Part of a small language model's weights.
Size: MLP 768 ReLU, vocabulary 7247, 3.7M parameters.
Each number is 200 + 20 x the weight over its row's rms, rounded and kept within 0 to 999. Layers, rows and columns count from 0. The size before them is the row's rms in percent of the matrix's.

# up: layer 10 MLP up, 768x96, rms 0.103, rows 244-260, columns 0-95
# down: layer 10 MLP down (transposed), 768x96, rms 0.0899, rows 244-259, columns 0-95
up244,122,201,209,179,231,161,226,186,233,156,206,202,211,208,169,183,169,165,208,200,193,191,217,204,179,193,200,182,192,216,214,176,178,199,214,219,231,198,168,198,223,212,230,196,187,192,237,178,220,173,226,203,174,200,190,211,193,197,238,194,222,211,190,194,204,168,181,178,192,207,171,211,185,184,170,231,201,204,191,189,207,190,221,184,184,198,232,186,169,261,205,173,204,209,216,199,204
down244,137,219,163,190,205,212,201,228,204,226,230,183,202,206,228,199,161,190,227,226,189,186,225,193,194,234,245,194,217,187,221,191,192,181,225,194,191,218,173,203,191,209,182,205,200,212,186,165,211,196,223,197,177,181,204,223,187,182,206,184,215,192,160,185,159,231,187,168,200,210,163,212,221,194,182,198,227,203,176,201,161,174,218,226,211,237,190,199,212,202,170,202,205,203,224,173,225
up245,093,191,230,220,181,190,185,161,182,179,237,169,162,183,206,163,184,185,158,198,230,192,201,195,189,194,237,202,201,206,218,192,180,193,176,177,192,191,213,229,214,225,180,206,205,185,224,172,191,194,161,223,205,210,190,232,200,208,235,204,208,198,193,200,196,196,190,216,185,161,214,198,189,185,216,250,217,221,178,179,217,197,187,201,156,182,180,190,199,211,215,218,212,232,178,214,201
down245,091,219,228,191,197,213,218,199,226,180,166,228,204,200,218,192,204,215,194,182,204,191,184,197,222,207,186,219,218,170,188,223,204,212,214,240,214,174,234,217,183,183,221,164,180,225,161,198,184,184,219,220,170,161,191,212,217,194,207,224,217,211,194,196,167,186,224,221,200,203,201,181,189,206,173,212,189,194,188,220,205,155,226,186,172,188,268,200,199,197,193,174,205,192,191,197,232
up246,101,216,196,191,178,188,199,206,192,205,189,226,181,192,185,217,174,178,192,204,198,206,196,206,173,204,206,194,201,192,200,255,195,196,217,187,202,162,203,191,182,220,194,183,199,191,274,183,198,189,246,210,200,209,201,233,217,221,226,182,163,221,230,194,224,212,172,224,238,209,181,181,198,180,210,205,218,156,208,192,200,197,145,170,181,201,191,203,214,207,204,187,170,201,190,210,191
down246,090,209,179,204,198,183,200,190,188,175,207,209,175,203,185,207,196,211,207,220,235,203,238,206,201,214,196,210,185,182,211,234,214,184,223,193,204,210,186,157,205,200,178,209,175,197,150,165,213,219,202,170,215,219,195,194,180,208,164,195,227,166,164,203,219,211,194,199,193,225,173,179,208,195,207,235,208,231,210,177,248,208,217,203,176,166,217,221,206,182,216,240,227,196,207,234,185
up247,104,201,200,184,202,181,189,210,177,200,185,200,234,183,147,215,230,189,210,185,190,196,208,216,185,211,227,242,188,210,193,206,181,204,196,233,225,190,221,225,181,196,212,181,204,209,211,224,212,178,200,206,215,190,197,207,193,197,205,168,180,238,181,208,207,169,167,205,215,222,175,156,174,238,171,214,234,189,165,206,199,212,190,204,201,165,216,245,210,219,187,190,235,175,177,206,193
down247,096,200,204,201,234,230,219,168,184,151,174,173,199,199,204,209,237,235,239,233,221,212,208,231,205,196,231,187,192,178,195,228,171,228,230,201,195,165,181,213,197,198,219,202,204,203,186,223,169,204,184,202,220,200,210,183,208,185,202,206,187,206,179,205,214,223,181,186,158,188,195,232,154,203,196,209,178,191,199,185,196,161,182,192,218,205,217,225,196,185,167,186,230,193,197,191,206
up248,089,219,182,196,195,204,204,180,196,244,199,186,198,192,216,201,167,191,222,147,196,173,193,238,182,216,241,184,194,211,214,201,226,187,182,197,178,223,183,232,240,196,186,204,211,239,218,205,183,202,195,169,215,218,209,192,262,222,180,152,203,189,210,200,175,180,183,184,201,190,215,179,188,191,233,181,202,191,191,173,206,204,203,233,173,191,170,188,193,212,202,182,204,208,203,212,213
down248,085,239,219,190,170,209,168,208,148,169,230,237,211,162,185,198,208,160,177,202,205,203,230,200,227,194,201,224,208,204,203,202,189,181,187,203,215,202,162,212,194,190,189,202,161,195,180,190,202,157,192,201,202,201,242,201,162,197,248,217,196,201,176,207,192,217,221,209,200,210,228,206,203,189,207,228,202,176,191,196,202,186,196,210,215,210,194,229,178,181,222,205,216,191,217,207,246
up249,098,174,222,221,196,181,223,186,185,226,221,201,231,191,217,200,190,194,230,189,202,203,234,157,197,219,189,227,222,205,181,189,168,193,195,195,182,182,176,231,177,229,186,195,225,202,192,208,177,153,223,220,159,215,174,190,219,199,173,192,177,206,195,212,253,199,175,181,175,204,175,186,233,203,220,227,191,203,193,222,211,204,212,185,205,194,212,224,175,196,181,187,237,184,208,208,219
down249,094,198,177,171,208,227,242,219,225,191,206,218,198,200,156,192,228,175,187,216,218,204,205,233,184,201,214,159,186,194,180,197,202,214,221,201,208,184,221,178,188,220,216,190,192,194,204,154,216,197,181,214,195,186,219,209,185,205,200,204,183,215,187,218,155,231,204,192,218,209,222,192,186,208,164,196,208,194,195,165,202,220,215,194,279,195,195,201,223,224,202,216,205,186,162,200,219
up250,103,202,228,202,198,183,228,198,229,177,184,178,184,173,164,200,179,197,218,143,176,196,206,166,208,175,190,229,203,219,198,237,221,201,211,199,229,218,204,192,186,205,224,201,208,161,189,214,243,209,228,204,214,205,205,182,208,205,218,220,198,217,223,185,197,217,199,177,202,207,161,199,228,216,169,187,203,211,203,207,202,219,219,237,191,199,221,234,192,259,181,215,183,198,191,217,209
down250,113,181,223,216,193,220,225,211,201,174,217,191,213,203,190,233,213,204,242,161,218,185,202,204,219,140,160,205,211,211,173,228,192,201,210,209,208,182,169,203,208,210,210,192,226,200,207,195,186,204,176,223,192,202,200,191,218,183,199,222,154,165,203,181,208,192,189,167,211,206,199,216,213,237,188,249,167,187,199,218,203,171,202,179,187,184,198,186,203,179,217,200,214,228,219,244,190
up251,104,188,196,195,207,212,213,172,213,203,226,208,187,183,243,191,188,193,214,163,172,219,217,188,207,205,227,202,197,195,197,180,197,176,188,209,210,187,210,220,219,235,250,185,219,197,210,214,215,184,173,204,225,187,207,195,212,159,195,215,235,184,205,210,184,209,216,189,205,195,170,191,210,197,212,210,233,226,177,203,218,195,188,137,167,188,182,238,177,194,172,191,228,222,185,236,230
down251,103,183,163,206,164,192,181,188,176,206,230,205,194,199,214,208,193,203,215,201,198,260,198,215,194,207,190,220,192,207,193,195,226,222,243,195,178,245,202,174,194,227,203,207,207,195,216,167,186,193,170,184,196,183,199,198,181,198,202,198,196,193,226,192,162,201,186,177,178,157,223,217,214,214,213,158,200,212,202,167,206,200,177,184,213,218,158,226,207,217,198,214,252,190,229,195,190
up252,097,190,194,153,218,216,217,191,233,211,217,159,235,191,190,194,206,154,227,189,196,212,219,163,179,207,193,211,224,193,170,218,185,220,212,218,212,218,166,225,197,226,222,185,199,184,197,178,185,173,237,214,192,181,187,198,200,181,216,189,196,211,183,196,182,168,217,195,228,175,171,197,219,190,182,223,235,167,203,182,221,209,187,205,185,205,201,194,171,221,216,155,179,187,210,207,212
down252,099,184,209,170,200,198,217,239,224,201,187,191,189,208,189,189,181,203,196,213,184,185,201,200,176,187,238,212,192,220,203,178,198,196,182,235,230,248,180,203,200,202,231,185,217,200,184,200,203,200,221,199,206,191,226,187,191,224,172,198,160,204,177,232,174,203,186,171,236,240,188,208,210,193,209,179,186,239,175,170,161,171,155,173,204,228,205,232,215,207,212,219,204,194,214,199,193
up253,111,195,183,214,162,197,216,182,179,219,196,211,190,162,189,201,219,206,225,191,211,181,216,209,187,239,243,195,210,213,190,218,161,197,226,209,195,164,205,231,213,200,179,222,208,192,191,263,219,205,195,186,175,222,195,192,198,206,202,189,198,191,205,229,200,192,209,203,174,184,201,160,215,187,178,209,229,221,176,201,209,211,196,201,193,187,178,240,165,178,182,214,234,243,172,206,203
down253,108,216,171,188,217,196,163,201,195,208,201,206,233,225,191,173,175,221,194,181,169,172,194,191,169,201,198,235,193,220,185,164,241,185,204,196,224,189,207,220,216,209,180,207,198,195,205,191,205,196,192,207,188,237,174,219,206,208,184,182,206,174,202,194,191,224,209,226,230,188,166,248,219,198,180,179,243,223,214,194,209,211,195,182,232,174,171,174,202,215,228,192,167,201,200,184,236
up254,100,213,183,174,188,198,227,181,207,194,226,150,192,214,191,223,202,164,193,196,204,185,198,185,194,183,215,202,163,243,192,225,168,198,211,196,219,223,176,200,191,208,205,209,214,172,223,207,172,173,179,245,176,225,196,232,192,201,200,187,189,228,184,214,214,198,186,156,200,245,176,204,175,182,172,195,208,220,219,183,198,228,219,242,212,183,180,202,167,208,206,201,209,188,199,218,189
down254,095,170,216,196,159,184,198,212,151,211,217,169,196,186,195,229,210,220,176,210,213,195,209,181,188,158,186,179,202,170,177,211,207,196,197,175,196,221,228,207,197,168,198,191,216,209,160,212,196,201,197,175,214,166,217,171,225,224,220,236,230,184,197,193,197,224,200,188,208,160,227,226,199,199,204,223,223,226,215,210,170,197,218,204,240,187,211,220,215,222,189,185,222,181,186,191,180
up255,088,170,232,196,197,207,224,202,202,173,221,205,193,213,185,236,196,193,178,199,195,232,240,218,195,204,182,212,177,250,215,214,200,167,189,217,187,196,189,204,201,229,197,243,217,204,197,190,182,178,241,197,194,211,177,197,183,217,208,166,204,216,188,222,248,188,195,204,217,194,198,220,189,186,233,204,200,188,213,210,202,211,180,198,225,183,181,186,182,262,208,184,155,185,225,210,209
down255,083,205,207,213,200,181,183,179,227,232,198,189,194,198,248,193,220,199,203,198,176,156,175,192,200,183,224,242,198,181,200,205,212,178,198,180,208,190,209,193,237,196,220,207,207,200,168,193,200,207,197,237,182,218,191,187,241,185,203,183,199,224,188,188,152,218,177,229,186,218,199,189,191,179,195,213,181,214,159,186,207,193,206,210,192,212,272,176,222,209,172,216,195,204,185,208,177
up256,095,223,236,192,214,204,209,196,179,193,256,213,200,206,172,190,186,196,196,200,162,228,200,211,153,212,194,231,170,219,241,212,203,212,229,192,212,185,189,223,209,213,210,211,220,199,193,231,218,235,205,182,201,205,201,185,184,195,207,171,185,192,206,181,197,194,167,179,189,212,182,186,229,207,149,218,224,204,177,235,200,208,173,218,194,179,183,219,237,203,210,187,224,204,184,187,167
down256,087,199,194,201,178,229,218,178,164,224,207,190,162,217,188,182,174,154,207,173,212,239,189,210,214,179,206,204,185,205,181,232,215,172,179,171,209,202,221,211,217,203,213,219,220,215,214,160,220,224,208,199,216,191,212,219,186,180,241,180,198,201,180,214,192,232,186,197,219,200,191,200,217,186,207,213,231,235,181,198,154,167,215,196,191,153,187,203,201,208,205,205,225,224,180,183,192
up257,095,174,228,200,209,202,222,218,224,150,212,180,197,206,191,203,248,165,216,183,190,190,243,227,169,217,185,211,200,191,193,196,187,191,178,184,189,174,174,214,220,190,220,198,220,219,197,236,195,204,225,184,219,163,157,221,197,164,177,198,189,180,230,171,200,200,211,170,223,217,191,208,225,199,180,207,219,217,177,186,189,197,198,206,182,235,212,203,194,200,171,193,189,212,193,178,233
down257,101,190,184,198,188,177,225,216,216,189,196,179,195,248,186,193,162,205,176,192,201,206,147,204,186,184,213,163,202,233,178,219,236,202,181,235,200,222,198,212,193,184,188,226,238,202,181,188,197,202,186,207,215,203,208,191,203,210,241,192,234,233,182,222,202,231,212,228,196,205,235,213,184,201,226,181,195,176,209,221,191,194,202,189,203,157,184,174,198,196,231,214,201,218,174,177,176
up258,102,176,225,210,174,184,218,199,175,202,197,225,238,142,185,172,211,212,197,206,158,220,188,197,163,207,212,209,207,229,196,227,213,185,201,203,178,200,192,218,179,189,191,220,210,193,208,227,198,202,191,203,201,198,167,202,219,210,225,151,201,232,231,222,190,222,156,174,196,203,212,177,213,190,230,201,200,180,194,206,207,239,191,237,190,195,207,227,226,201,203,197,198,186,202,231,168
down258,105,190,192,195,218,198,172,192,176,209,210,203,234,217,218,189,191,209,209,213,187,174,183,197,221,255,189,200,177,213,226,211,220,234,186,197,192,180,189,169,190,222,193,209,186,185,194,185,195,169,209,239,222,210,198,188,205,206,214,201,163,186,249,192,232,205,167,230,176,205,193,199,215,183,162,200,226,225,210,192,241,170,213,197,149,199,215,195,196,200,190,199,161,209,220,188,178
up259,108,218,201,245,189,199,189,188,189,145,213,214,190,186,204,222,178,192,159,177,214,234,222,202,169,172,230,232,175,225,204,167,178,204,175,220,186,196,227,224,205,195,200,186,183,201,214,228,234,175,185,200,209,188,194,214,227,200,193,192,185,225,195,220,231,211,187,187,182,184,211,177,201,234,182,219,192,178,165,176,215,197,222,191,206,179,181,205,191,186,197,154,220,209,207,215,199
down259,107,193,210,212,197,178,229,166,187,204,215,180,198,171,189,175,215,205,178,163,209,191,218,193,155,191,225,211,190,189,223,197,225,196,146,199,180,199,215,229,207,209,198,221,243,218,190,187,221,193,187,209,181,168,211,181,185,200,203,206,187,233,219,195,209,219,202,200,203,197,201,197,144,218,208,218,221,188,219,182,180,206,227,196,231,187,197,188,190,211,218,207,144,244,223,215,205
up260,095,207,221,204,182,178,190,235,220,168,210,195,227,170,215,216,224,178,223,185,156,200,203,213,218,212,211,190,239,186,221,222,190,185,201,230,194,189,208,178,211,202,172,206,186,178,234,175,242,203,171,183,175,190,195,200,215,217,209,186,182,237,203,227,200,160,190,187,226,214,214,196,220,230,191,190,203,176,159,209,213,229,193,208,176,202,192,212,188,180,170,217,176,180,168,199,192